Weights of a small GPT-style language model, trained from scratch on English Wikipedia: no biases in attention or MLP, 2825 steps.
Each number is 500 + 50 x the weight over its row's rms, rounded and kept within 0 to 999. Layers, rows and columns count from 0. Numbers have three digits each. The size before them is the row's rms in percent of the matrix's.

# layer 5 MLP gate, 1024x384, rms 0.108, rows 896-1023, columns 288-383
094:489522504517472523512474426512525549492459500479454454533548560508531420552548558513548504442428439604504444573432455479492387468570606501482547495455655511478526517506453534522466468497559472461498525542516505440479424511514526527461536445455494453474518431470492521528521509578490559487
091:531482372479502506486520428534518495500558502502451468471497514543482543432459541623544488511492506484480614568457456480539545506462522528586506599546517467401496537544527432435488471565502513435469529550513529529533446427550466440502561533542500533527435425514492499573539396393502468484
087:486535550520413433463436535533535491423420479549536402489479515437463617542504475351410572496582538490564534552525539521464562492496492474474487473499592531484544406508474474457373449534474464496478443505487535455547443521546485429543427472596504489586518580562519361434568431513548446463
101:465585592531528486511428573473432494520568503595452445522537473508454411489420553449475504510495463543528505445483489556524454475465525446493528488493537478502524444537528484519538436383549572408460542451482430408526543471491518445399498443565472474503403548457516541581444441490472542528
104:458535480455444507426558498475567552489406518456545492425514415492575546488472520483573446585609502457457528510570568474484490569445436600476532536447566569487539502525584590532431483465589452434339457529451519434515501549526425484470481534430389479497499533596518527492517500487532425477
099:538547517530606482422485432541521486532473561513515629536419455561521519417369394555657478456524539547485596493516538463495494493498500569509453422572516539495492565422404512399495623450522552585485514504446473465396476478427554413457520495462461450438547491530456542560506505555529387392
105:530512463504408561491498561451516488567620447587597460493524535492551566520532440444521442515422471492493461463508420527517465544466539514467506547488456485558471632487458441490521514439582531398543512483439596473550545494486580557494574521439535499425424531477540461443468586484483487520
104:484580509561478477556500583501484565501574528542481471516394562432546476518401524444380450489553451569440489516357556462584521558514431468560520541404502462459533508533533530442505402526543529646490524495499478539526525479480539488528550526467544504506489508537486447514471476501481502518
101:463467465426568420441478483421551591513474541498476498463435563510465530424529517556500620447604431519491488529483467408443494507455477407470484502512476471554468471546508503445517393489544587515471458463516632579459559525517496561473499598443522509603467437418429512489485534453396438500
094:461426451505480459544476496486556506567489594528471547426521469580510561562480536621479505489503520473376459528479474548575418530563561426492488577450449461478421500534508455485513563461552602441543533523547541369529514460426495502524414495544430526485568504437496577433392420436498555456
107:477481487499443534389574458489556545533439445462493445476459458522389487515575475494513496391500434449477523517500500546453558557359488447577420499556488469435542550461463443557552511373543421586493423450532521527574449474484312467520493610475559498537466500508436526434424576503497493493
108:448514479578485531491586475586494498373509418453531472514523575513473503508554399492473519571489532521566442505487526524472511530526595550527353501576518471508509479544539539456557421481548539537507482385545605590483415491467453506518445576443430529522553424521539509458472584575485468509
095:573520491510449517502541532449511514548449432648456511504538581478513433530549482424479448489542501523604477448501502550413473532489525506551486509447557443478496446472531402496621478519401520459477494399482518563435567482574509487519502548467496584535547476420462572440566598567449505511
098:492442427520465551515589486516511512579541428488540487539500452501533472549464583638541435557460416501593448426403460466466489440485449565480498497507373499564428512525562419487499503549500537425405582429591401467440537520545433499415539451454511424506539482540619523524429598537453499463
104:519427491491610561516501518546543494495509332479526466473434509496478517501527515530475530477531495471562527593443494503567443425482516499531463559566523497600487531436557536619530434480515492544511383476440603446526558520464483523491539491429504486431560370577473438471411522456607568535
108:523437436490483543579430519458430538507458523481515435540513493525549500415499453512476501448512500446526565511567566581487497537556565486454493621516537601436446550448484471527491517445474529524539494511537610477557468441526533562516558433597532454539537471521520577451492498555454549419
100:567515452408532533479476462511519537506548516542492528529490502617463549472529443549503419524472456552539568480495503601577566543481455446495538434541469477507444471478525588458484612537418542507480510426487565498501495409592489525482459502560467452461416492482562478463550483486466470417
096:553478448480525411535500668462572543514508544443441492472486436492402587571515441455489492483518517407549417504449477455496517589597510423618478437511482502530520531496542585485424545491483571536464554553480504577478569476580495441448453459483539502495516480535519502496542428484528526566
107:629587478593592461542534550445515515564445518538569577519581471574525397443528424472453529500511522467481477540504486518504503522587605492502571462569585484473547434424526593543522545500564343583605525468413465465446525533506477523593515516535471465459515477591486584464452496493418445537
108:469481456501489480398512474417480570489415563502581433518438426456467510535491406443438528490452521537620434548528394506542484440527567528506469509473461508456513589473518521456468474401438495492525479508486464515504538534508584532531456493409655493409531548589505416576546585515489485556
096:519488459548546435485518416484624491553435532422507492512552502514517492505403367518492432493431574547550564554478586568418523575527452457461464431498465493545521495544453509463573421489492551473482541564488504508511488490565455438437611469448485482500534525559530600584565444487619481440
106:380524455479472506586545534497512537552506529419499541526425450424502503492494534449432440537462470512588448458511551583621545525550423562502598543591444548525479470501526429448456499396575514435548468517489496476437460517555461462540517441472520506507586435535453562518470567605471475524
103:440537475512564503523562498542530535501548536493489478531462402517567540506508502376508461491519435499468593459521546428557563471502567472496528580481485526472541518428474537432459569581496564422524425614528480482554558423478577490490516432515501520521475529481481447508495521525566419376
092:496505554520490513540410532462537610568524529546523415526551527520477564539506507498550553629503485539539497492458477453603422495441571495558541568518515541518516511555551453498606474509439543542422508480479397516545449526374544596471474535393491432531533450444449577515516478551616510426
101:491489547473479510563547451483534509558435572385533506516506377451445488574547608508507599442565506478554467413597497385479372499538475515501409470501478581487530489523455458426526516449446576416530449522528511516542534502519571468490456499462573550547450555470463542435518519541569532492
104:486486530606464511460491551562492522518516558524438497486437526519456525440390467469494537455496528455469452431492470528477485498406521577516611434463444442521436529532493490499397536455483557542446453437506531465585497583496559421531489537515513525525510441428480525502427486514479520432
103:518494525516469518529549462504457457533515501455416481432621528505605402558508484481507441411601412527459397564521562482556501469526499418560553533520356509487528535547462500492454631620520466510511468469397476520452544492524532533503500533531541486541506428530507525498595491518537396542
105:533548503495443520465567468474483406489485515513458576462577405515493489483562449589430442532534449449512499445527507495444445493472590499596478432445525410544507436437537519571558424449542467485481503485495484535428523501469518535444430513560524546594500513466488401471522463474485525480
102:388521513499510497540472550478494457556468529423526419527515490440524445399512513396494439527511463483513483598525448504513486460406542501420515446448488549468397353539458549473481423530570523442601416462424465419559503498471493436512486534492496469452529499489511501475540429523440480444
104:406563516553423415550495482528505589631480455500545391550503484486413559425475428469501482566460550509479500462452437535539478527503489467493514540500512414546502469453552497459482391449441452447421512532589482538558490492426486458538535406340578483501457464499496536562433542459521568457
101:415519539559515456526459507462459485597528542486512522508575516521492561596466550466554462466490577430392534582444487493486541446533624472479509508516512483519405519466467556528449563500504469448340621520512513524493479527494489554438531539537441508562611496410503457499554443547499507581
096:607453393397482561511551493504533451553458481502375478430568450514452510456351523493513441629459538463510438488555450516462518409564506570578503570568501533631519536535534562374542560419535441474495449514532563461518519543516562508400406575543555439491470508482601371487496544578454491389
109:579571515446467392533659546478500461465520535540553451519459394614444478465504421483470474494503519550509604444543469510556541631442499539499492521537545457502462513494430487369438474580601533578493476537517429512547503443542494497391546547540503553578527425531530480451534500516455524550
092:510520531430455411505549491389550501485486510533544493487428519521362414377537534545477462500480500468513495480513493479502479529492392539567566510459445544514401549560482462465449519516501494442489500475454539471505534439460535538431449453511570496604534478404525440530544566511495472665
089:459421507517530487541464408476444360516393455424507515455554473416583477475523451495460528431517505541404529474584493519533475479452550476424506499490468442486562491481455566482522428483524549415527520483562454553421503567459421529518440482555482489550416531532537501494516422511454420424
090:524534533399511515630510471553489548474518447409574476481594464424469551520562549410459561486507540513536476539536485470501456489537542457531421531538447466517466574558489474484500453540571452437558486438496438490427533444506535570529576484491509513505461497407465509424497464523456494466
102:516500443552516566500493520507530498433457494437441523551466522404391475500480503554494540464465548520488428525583411518493487499482578548488538461495547527466493597572582467498426462438479557451472459474507492498440495482567465513450552422524432421589456486529556432504504613459526542579
100:565561470456428586590490544528463579502517589523470514596550446490455526565516513465555454507571589588637467542536505452577514473563513586407613482512357511503556523623448552424543468506505495481551479378526570454581463527530478460521489440516453489528507413570584543558470612447425526461
099:515462454548569483579539514576541549537516516560487449545570496540510568431552525562444436453538528525408434507543424531448481538465464508509461446496511490561488518535515504367486476476549510486423442440541454482474572515464568531537490465370506506494529502452619571483464475444402453539
097:550511534502497480473472529466462499585476468437462396406503405513517480550499455487484464440500531491441444424628423477512454527516464463566479540616470523517588428591487519492414514522541505540475524511555447515561577417481457384537466494607523484466455453552509385468496589455429437636
094:466528424441520458437506485351552474518465570490527521456532483529496626474475520487444375524502422454403470488562538536567458463441544607476562453474559468487464589530476494541556467387536530498448498568520477487565444499493517518414466533545516466541507517458596532620442555530448498504
099:472435469502495473466426476524555462454511456458527509478471473486497486480495425552466459526536464424584550490530506481540522512533504490506547522447493564471465453516556535481455458423528502563467434583395473495436461568485497457494505352514448537550465539564572524540476523486495559458
114:529529552455538498411584462499522537457547532456459459543479437446470641543486509544415471561565549507463462551492476553506522509486459465558505592552542421535540591413537556430447449488554560454477446461523541540501461499635545493435536486502434505493493519435459501421452446531482533534
102:599519495569433501565520552493556483550592516461522553495411403403493543548582468458444463592468519520532489546459444527509430480516551474425524531546451424540445562580531538365599579560525404566401491550502543460489559501492554466561492472419600482435488430477453474495545479504563496427
095:541587451492531500464512512472440498561544522469490455492507535523439517526534442461515551464547524439463527576507520565556511488498453388501446469593586551604547432464471446530507475526460476465546421505460558572546477565613516440549522394460527599544548506464512470537561441488487607555
100:568496533398582551555389407556553578511500604537556504429547482498494407472492416442455431464586477370455410559492589412488503521514488472507595559420435479473514393648495539443504544534480518522480481451501517516431558440502475468497439542558444466518583447473519471428544553543551456483
095:508577544415470633530494481537525559590477496452524482513562478515447417428472535548487408424502536387608449518450541513573428422634607405460438515414463464491554384487488462479524517508521498488457525495551470462478510568540440466574501482479450497489496475501638391509474510535510521552
104:549476536411441483593453497495530562494465496528444495490466505480512459545489409500534464465574487526475518576493527400517537508583483645534471482456534429558509663466533439625539582495459508566463452455550565527489544392388520588603518515426436451483461549529558553481465507534445562584
111:495494449503525432475514534487437588510399456510502514499537508489443442516399597515617454561417458529458406457509527483492480549487555597508456479550362514499456543400426572536470525513475580576481546502636489538457446475509493456524514558545559534582494460488374491493507548470544515537
111:537486562446544556489523553534526555551511575588399491553491517465462438489512425415478460508484482611513549507559427456536529526557496544441440518555421598475515438512520462578537483580548494439475513570596656431507512524482454450522519536485500386460520531576490535353521393539459476464
102:533491427503569478504544460579525466622514422444532506474449433564494473457361346526552539437570476523482549488507608626492513484556600463461427507644506519426458557416485437458406505528465499473495391444460552475477531517470509533561504421486617584519525441494449504503525522448639500510
096:504539527508490498483431465403577566500521567439619509683542525470529488564469496429485578411535541556482497501514456488500492504538520445467524458438462413484534515447480436428555511496531496513493516459422584486462486500471556484496580504507494455494416520508481402487468500468571460552
099:578510552396475493570441489459484434493545479521468542507572549453432480490510548554434551579584519564478537426482562470498503507503505458430486394529567484439569471569526496500444586458624482478462475510576511481513529581448524460475526491442442539482537460488495599464450543470473533537
102:500507549537566458467464484413523476523397554496609568577466499453433472560436492504506445483453514459431516497422593468541521501562413479474484516538487456436431530495466470466541528482483450443468476526484511508511448486514508485446539385484585566451472550511513488526597442561554481486
101:489479512549469541454512545596517588452530457509457567401521540581446426533466511475493499509471392502484446497488503507493477470571459475512520437482417500499449532529450475517525519490501554471475491418471554438455435425481468437491544569511473465498476579416478539529490535451450535462
097:494575542526469536557436464512578402552424551477425563476477507512475465459545529570402486574455482534575439473491464422383408534539534495499542440463472596535591453547514547470426507448494543454525488473475473503428464410547451441493541536565509486517500506509551482508528475512524479554
101:515494477576481528488516519517554472454395536464544522461540491452533521559572432600408485514453494486472480523432509541457487549485475604574358517423500433460585416511445454404522478449474572481483495498485538524524458612526513512450439476508540487536473357461524479546580494498454465546
109:545471558556542583508467472490504541446479476500475642535456548527445467518491480440522481455458560523458490506521532488479540426626514600554515548471556606464482349474460506476382403477495538517550499578499586474504512411495543622529542517486447475545498412503540594436532554509494484440
091:456465419448548533524563439447426511457503541436514490488482512393490476483489442581453466407513498533524545392474504447470556518441395511477430515522465520470488533595522519514452434349418515476407486523464430498517475469499482555545489421473532566540549502576509475440547515508561447375
093:617510552494453543605510536432578533505466541479550453464459435556518452488553487489520556513532476482513467493496614469508590492498480450528470591549458454498427531497439555435578461540434499531490473502533475522517487429511460477583476445539462525431596452549432608446607532427516477513
100:477594510527493471523507554503593537514499526485414498505498439518521631522471526503445497549490436485565559490493474568528486504565477517518491529521518487517535453519479469491571574475556524529467483561501615496508436488423434471495488466480516590603469543419402528494547433472531450539
111:459514475426578598565442430492426413475532574447505648599492567407497530501403477509511482450480486551360431474541626600557553519515486502569551488458573472483466593524396532539486495485509508506471520533582541463627516482470597481564534483487522540494468547564477515507564507518464512451
096:524608473443475601540547474439469437471559571510481485504440538412430454510508395470502476572547481599545461460506440604490494548463507461508422514515556450613525518498469481429523462474544535574512545395431498480463492461486530424501524521512533539472532482591606446484651540553491495393
101:504450462556438592498521525548595483526455540467422500492484474410411421549571552389466589535494549451517475494514578482509445510447589481475494564479515498525473415600499387495415617521547442439466586644475635481478514450520453582601444498571514508515409485541484452459550484545482547522
102:588413442456459471534397550582530432447611478506493563483496437480486473620452529425492541511505474534546493588559559422545517463509521454510502527449396575510490523490548541513506479499490535498490513506511479560571455489550466514462462393523511479544495415520408479412540616456658553506
104:595525465535557517414435422517580556501459512460481560504556538523521476561502556569603530448473558523508498570531468496500548546457533503453483510504438485432438538451493401477479457448508567530412539495486530539511595483466431431521565601482490521473479519487496503461476453548524494475
102:513458429509539537537505482498482573554530486520590463504516608448588471484435485486541538546560446510473495466460516367588476501447460565518429461450581593571498498440624504506453495507461465489473507530399540523550504541422584452496458396534634428457516446561488483502454524470504526588
092:490543476542429549617520483456419541496566498486499543597532456417485471539470480408485513481451514542449556457604458503498409429476461489440572496530508481468418501549434528539440535409556504524460536582570602458408492448449440556497520465511533546531460489435482421515473588512497553513
105:562519515520493531554530512513508561550469579549486475610435464453476494481421437551441486517485423476483533506473505534507618599608541522504526480547510574446477494422451521508495441636465512564457550476488486587558566442512564449583530507392504611592433541496459517525503535472506475511
098:502436465544480559401491516487586525517515403522494526358516523559511537528526506503479545441446452582515440477498506444471561539487488469529444447556496444509508511458485536604394638490462493510507486515486573529540538451471529537491612429471433533475437456487545534525546434400555491529
102:482456538490465510491498550570500503471547461492544441540514576504555530553402522438447448470490554449541468526458533512480393457565542386587504442532540546554441541539492565483449510383510499387470551481486460504409490508550490492519501547519532418454461446512499548423412554484517440514
097:428534522554552497383456543472478563502486475477545537519549476504485481514416551446478556431551434469512546519588516468505482428542518519548575564475505510528568573495410496548492540436513441484464454419529401555462547554516561606490524395526612439492447469462465477477514488477504528561
098:495519491530550536589529546494523464555462549491374481460474468479572415576594550527477375466478489484382474502598413422502460556520531507535574463462529576488450529402482588464607446482515514495532505462515550563538561565491490440502491531432500516534462588459547490510536490517475464482
098:512494375429596502468569495458514388479537529491517428464458375509514473505442500450417544542429540536472554540476409435520523515507547443446448490516514420601496558494523581410454453527501488500535451398398481424494455532441520612425551389466493497545461458545519524541468500567544487526
102:516592510450462489526526468566511577400468487495482448506491541590431413532402546508542455506447536447567459589495492553479444569454560486511499491515441434517546451567467520498555523373518461467441493388393567516468567493468410525460483463502427386495513597494529475448481553480497514524
091:522522497514493483523548541513589575511497484534455553438430412500551563466507495443554444543477551398494476530517436466538512558441609587483540431456523513469519464588491506513487469523467495359553587478502518440511463513539445583502547374482475481528484588563518474497488542490380528444
089:506441452521486600450487510448446551459506530531561635626554495455450497511498485505515515520564452482432570481488446522496426512420416440500483605443523431546485462536513530512392455505505472513526449480457559561550488607423471472516542509457551506465565463520465426483495562497385602563
099:491488492392470525425553456428504504609471590447523614551506561540569505498518540469516432509602500540533432462531447456458511497481472426511563494524559520555533457540447489435524516486481488488566462425538552492545535456548494460403492438459507616432518510509482525391493576459496438430
100:436504571567487577550423397345542462424567445513556394505445574488489585505478429463513451478478448547512516519473542545465449487482526545495518534496405455447510609503466577605520536399475474476522474569577496421425538543519535496453613460480617463460479437498593450530627438485383362504
097:573520484458559536398479528520502505482515562486451487496577520645494470500475470586480557547489498404555462415472505547522464459479506561433521537442458495396548493521479488537510483531567473380506575490534548436586571496447516572489478502488442526507544539546464365548497451495503477487
100:613541560545502404510565485480617571538487506431498547470460443493556524537483455371527476451520466568499467479493532568503486512480452407550499484458503511554429547485514523421603500533585553457567477608411414523464525406533544429474509485529510538481531590532490530450518459489570447412
102:550548517483495560555471387607582522504615489495412550544559511531560412550538570500486558516553504493491487473511452490540507552490454556542386559497399466539523529532503538488487456435598572576450444483529482565517455541450604539523488409447534489504417589584487382461429474561539456452
109:482537597489536440453515527492470540518527456533496575543535492377555584480475594486583446530495543508562567456526508451514419508488549564536451553518535467578495515484497432496531453513483592533512483489423557588596416474477541506503504497483520422533513496527422544493527449524424466412
092:570495473433617480470456573432506476455499579533596457494420589488472543495445567469513529509406480552456470498510498587376471502491497567491536494516447536550547581491508471565511520484595452530510449507519424445569507477519423458532549417499483505434539545537456521402438541527495494395
098:459521523479484491423561432514507544463482581480536569565446542547439497501475526618516525396438475459603525520486547562595370483620487465475428556474454537480454450417505618540527577393438514557521492503488540503474411553502462519432500447519485466424546500475586493501434507543500401530
105:482476444591476437454575467426425546478436493427474562569529501525549551509466508547533446505420531494628436484565564520547494471475568532513566554416520452499537548526538477520534552484518573607473589495513591490432404472490509449538526520461536461509552611503501513518426484426506500504
104:444481548484576441455525511415551572524478495470516536426461554496515401548489582541482522542555585453447451566428509535428591501488536522521509332484524489384574485465593576512489503482435430437610560564483476540481511488577515454507513567479450515406503517547432451491492460525561540552
112:494583564488518535580529551457463509412510489474546509446509503503553478505534456556650531550503521468524509549502501475489487519397556504434464511573538427595453471503461474391499457489668518534436480583534592571516508451442563491530514506444500493435696529449454537526431509556466590490
103:487520552541521607440461487480557526441393439418472539485491416518401455500467556478493527506525524533470475555578575529548451512444635374534514481488484482535510481506481515514476524550448486473489448503502482452492554501565440479427437594515562532460473492503514484548453490509480502505
101:491502473518468562477440587517474532577425549448424499476390548415493495477460432487504538483477530533419479489443472584546499512407509477550536480456524562391468481468535517501493522512518471501514597474529459552422557493492565471534549467508615520440540495484533422482494562477546457479
096:449579399442523449392513543502494544508506539490504488437584531502566551457532527405450520421441490566491510489439504575511453509638521430571450562497514515552483482514545478529449416550532463450549492430473556493528622504474448520383491518560449465496518486472512461527500443469471528467
086:454526472425617408426478488556463552488515566516466506463469503482507472492478494538522423485608481532457485475534512522483490513580533529451543409495552534448464470432487487542458489459475482477459482441564532518514501547484647391605523513543476480610502475499530564527574481526533551457
099:484510496459524594455401498451506480432480576531435605461479490488541467443473399504451555527520514501565504389532526483494486532555523484490500482484491435453516423579557537519454505508503528596416521540538593446466493498530442485511581469427508475549459479432558445501473514528501491433
088:460522469594535444433524414561531504562482640484507542474536529461495531432516509480502610483541473483526476476476532494488577533452569515475414501490481466439466510474463511443432551475459386511560388487527483473564393499441464540545461415478529570577494601490553494468517524476550472532
098:546585486434518529517405506468520497538419513446522541524532552504541416454427452576496562465510461514519558487508556497562458503517559584498537507485554488459528567451509455436454552450553462512468369512495510675421551419433472448474511505492509502453523502484586500499543509553409482547
100:534512460510506527529470448485477485565465493510497410482560547457477517457396461482560554564501475503477454570478467455497480485477388490451525535426529545662459467455570495497486445438504500486478467515471472416522432526514509572470547566614530463602429458576525498504479575499599527504
095:404519459583420504447477459447520542513449497423553417549478486469535484461457502436569478568477457451515436526601433483551494490497453412555522544541444424518473461436569571473483588543549610451551529589523506504527445520418517586463552519542535463548442491547528599515484556439563437474
106:567478515409577485484513514513503552532469535557447499511518506449429553499572443537478480529550547367445390478432470468479482551539469502507436548528494421450467536548564493565469513490476509539431536474522592505498467492479522437401509404544427528440487481454560586489446465510514571579
091:523517565519509583510521488525497480498412446474494481490525488459503517459515472491517498478557528594431507445589437460552455509488404501425464438605419503612569532521560648648593457473471584521433493529541516453493408593481470493543566463517495519371450562548485476499498487547526443519
091:451545463516543414539520400498490448554533535429519560481492522474528490554481448506473493549418546493525565496494450504451473482556466502502538521492491477526458383498525531513456520458513484523384581446439476549476417476463478517548507566469498590497495510538547366571488543443528503463
089:546460532420565470525478518353532514523481493486505474486504510430516599499559455480418485515492393551393441511470576494515453447529511505461532527584496586502524439618493478557508521546537492493506573509495410516489536424500531447519502592601476516519481564451524493428486529527475445469
102:454513495515515571427443495517633480471517409499494569621460481479497435550483411432486470505502461441511520474515460495474498497501474541540421458494467575506445383467542609530537562509512491597466460484541573498467541561554463536510500517496482536570535461520606479558435430470512465493
108:416518519435526575551467520486494413514506520565479514473483421467525540533574537525438479562488529503434514488506577540551530461479566550437541427510523585556436394514473498488467519535533424452405482497521550523511527474563545440497514534588468501599584493450533515412545516421581445510
093:547471530519520516415425545550454451414503528543469488451546519510508427458596474557442549478462468523452551532546447470602417575512529556420551501509558474539508530503506425445446528517470451512400546469488577467550476525517549535533474422459442493623526441560444536567568439477429546572
106:497466523588505530530486449516491456487507497557535461481496456579514488485461527422503488447470619487527568556422455483520563438484493556481527460608494558548587469454507476548489504564496543549515518528586492494518521542558482513399449568419472458470588536577534422592557522427489505494
095:468484570553480477464518480456533568526578504481539482554565416561492372591484518566526399482462540549588497491508548551492435472557600422429483515442510451520522536446496470386515544482606514449399536479478466544531533522494434513434530523572480447541502580576469438454516581501488437430
084:520490453547535555438448484502461479452425421519557460456511496446484462479525540665424585515393586524537474440549454436524426517558451584509482524471560516501490487430488445490501456553497548395498465476426482567512373497508440525502510494433537475563480594460442411426468418502510420457
102:506541496484547409482476588557518457520518493570432534575512507471572552432489513525458555471562618534460404438491467455483462434535491563487482569486521449503509479485529537438489563503476528419489481660346504549553524560440472502477536553529471580489489579555502591430486501511561406461
109:553495540469453500587477483478454480566441405605514561475508467453512510497500460473433517471472514474516549525454515483547477539522507475498445464480501427474425450478461517580496515552545499548565526535469572529457555555507413498436520515486559535498423534447480465614521536564445554569
101:560482478427549511455516515500446636628636601490502392504585511459429521505559444520493519418548549532569539465473486447453505528506457520470494548513527464495529581432540512543444514622494479410521445530485560499566566497453487408463531508449401567530506364459378419500507507392573396466
101:446513552518464468542490441481437409424521521491501393533547568494532565434603506488515487433528538395428521530448565545522542580545468472526372532467561459570485494539527465488537512468513410550497532501503477479558522495419531483505573494483533548543538481405443440458472583407414443474
101:502431418373514466555526562552526437509517598495530483503427529492523556533606512520624407510451524442486554507576421541480353467624556504533502526434499548462479429389583458453405535452527445535462511570530519567457463522556525577480553490504491481474519460509487467497431518514519440536
098:495440521418542613474534510417558402479575465492484452566480516518507557510489407522490507524467516514481438474495515451534520512481553458435563470504482572460519497615465503504517440498413529499446506482487553562519525571490456457455529505476503544555451509548526491374486614558529410492
089:481552473421540542541395597504529494531540410449468491481632506465476373415558421488543486539423451449479434489409492459481458477469617418554428590480573500471538484454421493490592516464542541439499426405500493561504491470532463448447448483462582521430472500509512535454486456533534503439
099:493515532501480404508496534452455498499406458373423581533556402455368501452487506571494439616480484503462537545510588549467535484430518499489525577509486540506626567478453483500435556434479496487525489495491527527535549440570592489492518564543505572577473445560466473474456593537426480520
112:465567482457485463418545566523574521533550514544495496460418516508572534450606472488536504526437514563537469433502577522528535534503427473542528486480501485517500519583489465457421439507493459573486497453412587443539373456508465514517543461414576508449526455489493398553480502477487494505
097:541506476465482511481450459508411504526480506516495593437519432603497426509585477514491453425488528477485487469588538607480533581489461503597512420453487462451575520474445491556520543478469500426433523458507498497496452556469492400545468520502472477525447554511572451489510524479507489403
106:560577554478343573489444461503521531506440481518488509492467491515516494533382466484484498482399440473475509515649503455539481484532542588467478557401486508599527529508545466514517470543583517439536561549474505542466538529523430527446553518381543432511508473452428492427509519559514435474
111:548504523531404521451528433603451475485524554468538546347454489481525475395613481540448520578527496526475441546472456483456563467472500494448468552443481506417527517454522518465479533557582540473453520464443542546507489519435436499454554410514525431489502513410531417396462499492562456464
115:524467503466475536517557476504595462440493463530567490487550454520508432410561406481485471487491488451465525524477479518419600572405516528566539559517458499537504556486465583485539488391561508523440530578543549443490552445494460512540504478476530477461516543445541549511462509574551505496
091:506538491500523451480488480522417489451516473477463504504563449528443505542482460454459412527505422614499578536498548493497476449518493485389500435461423502450556545455509486520492545545495501554542574616596447501424585498453455496492511445495517511510530513542479493358516468519520509465
101:534509560451513489539503462471481570551555466513572432584525582537381534446504447493491503446562538411429511529473599531466514581505524449518520512570545463474505489434528448515515520447599539530514525513467588523551594444548584540532622440508497549474393519594544515490367471497547510471
105:545434452545509507428528480495413565523430532424555519509541423520490444537533566524506499400566498551481512516481534469607536454500527513520428447566418455500512461465500525459431372479466470553455515457540540537508441558449450400625493574419459488540544467547571540481511515437537520533
101:382384518453551413503642504495523457475495470392456512527452466500537509524470510544440486558456517485360519520465456465486481480449543474535504566516517378540410385551537543451516550438433467514527467580538401504599457499586359578508492536433573502574543546588490570488453489590407459447
104:498501499566454462489473518490471539466578471454510505608457557540471478572602480556490573503555488530501486567437516490561476441529476480531514478504518520450435396535504462540547491509478516556372532533452625530554526470522478409518520572457545506515478466468494387484455586441542499417
098:387475477494488467500524417487532584512476567479439525555464550455536453448431489517586528534523517537529459576491427524555509585521576478518500616492526503506567505465498512544481491425401538525488539534537473418413426479433476463386513505536528444422475460432517435414399492531430510449
101:484425523475569490526419399415420494494495439503443496513516391509426602426472500581520436392476588470503494595551462441454530473510475508483467474474459560408539484437434407483494477462436517494468468499515445507548468582462472499438421494461467532582589517511487539464528525509471451505
096:548429588553473489545515573515505486580451579525455431516512511492499494400549493444561435567495452428481521556554536535462468453500488446628533585545493374587505561541471552495551554489516508478553537486473516526476486550541601424427568446416574456542464481467556573544446543534524470500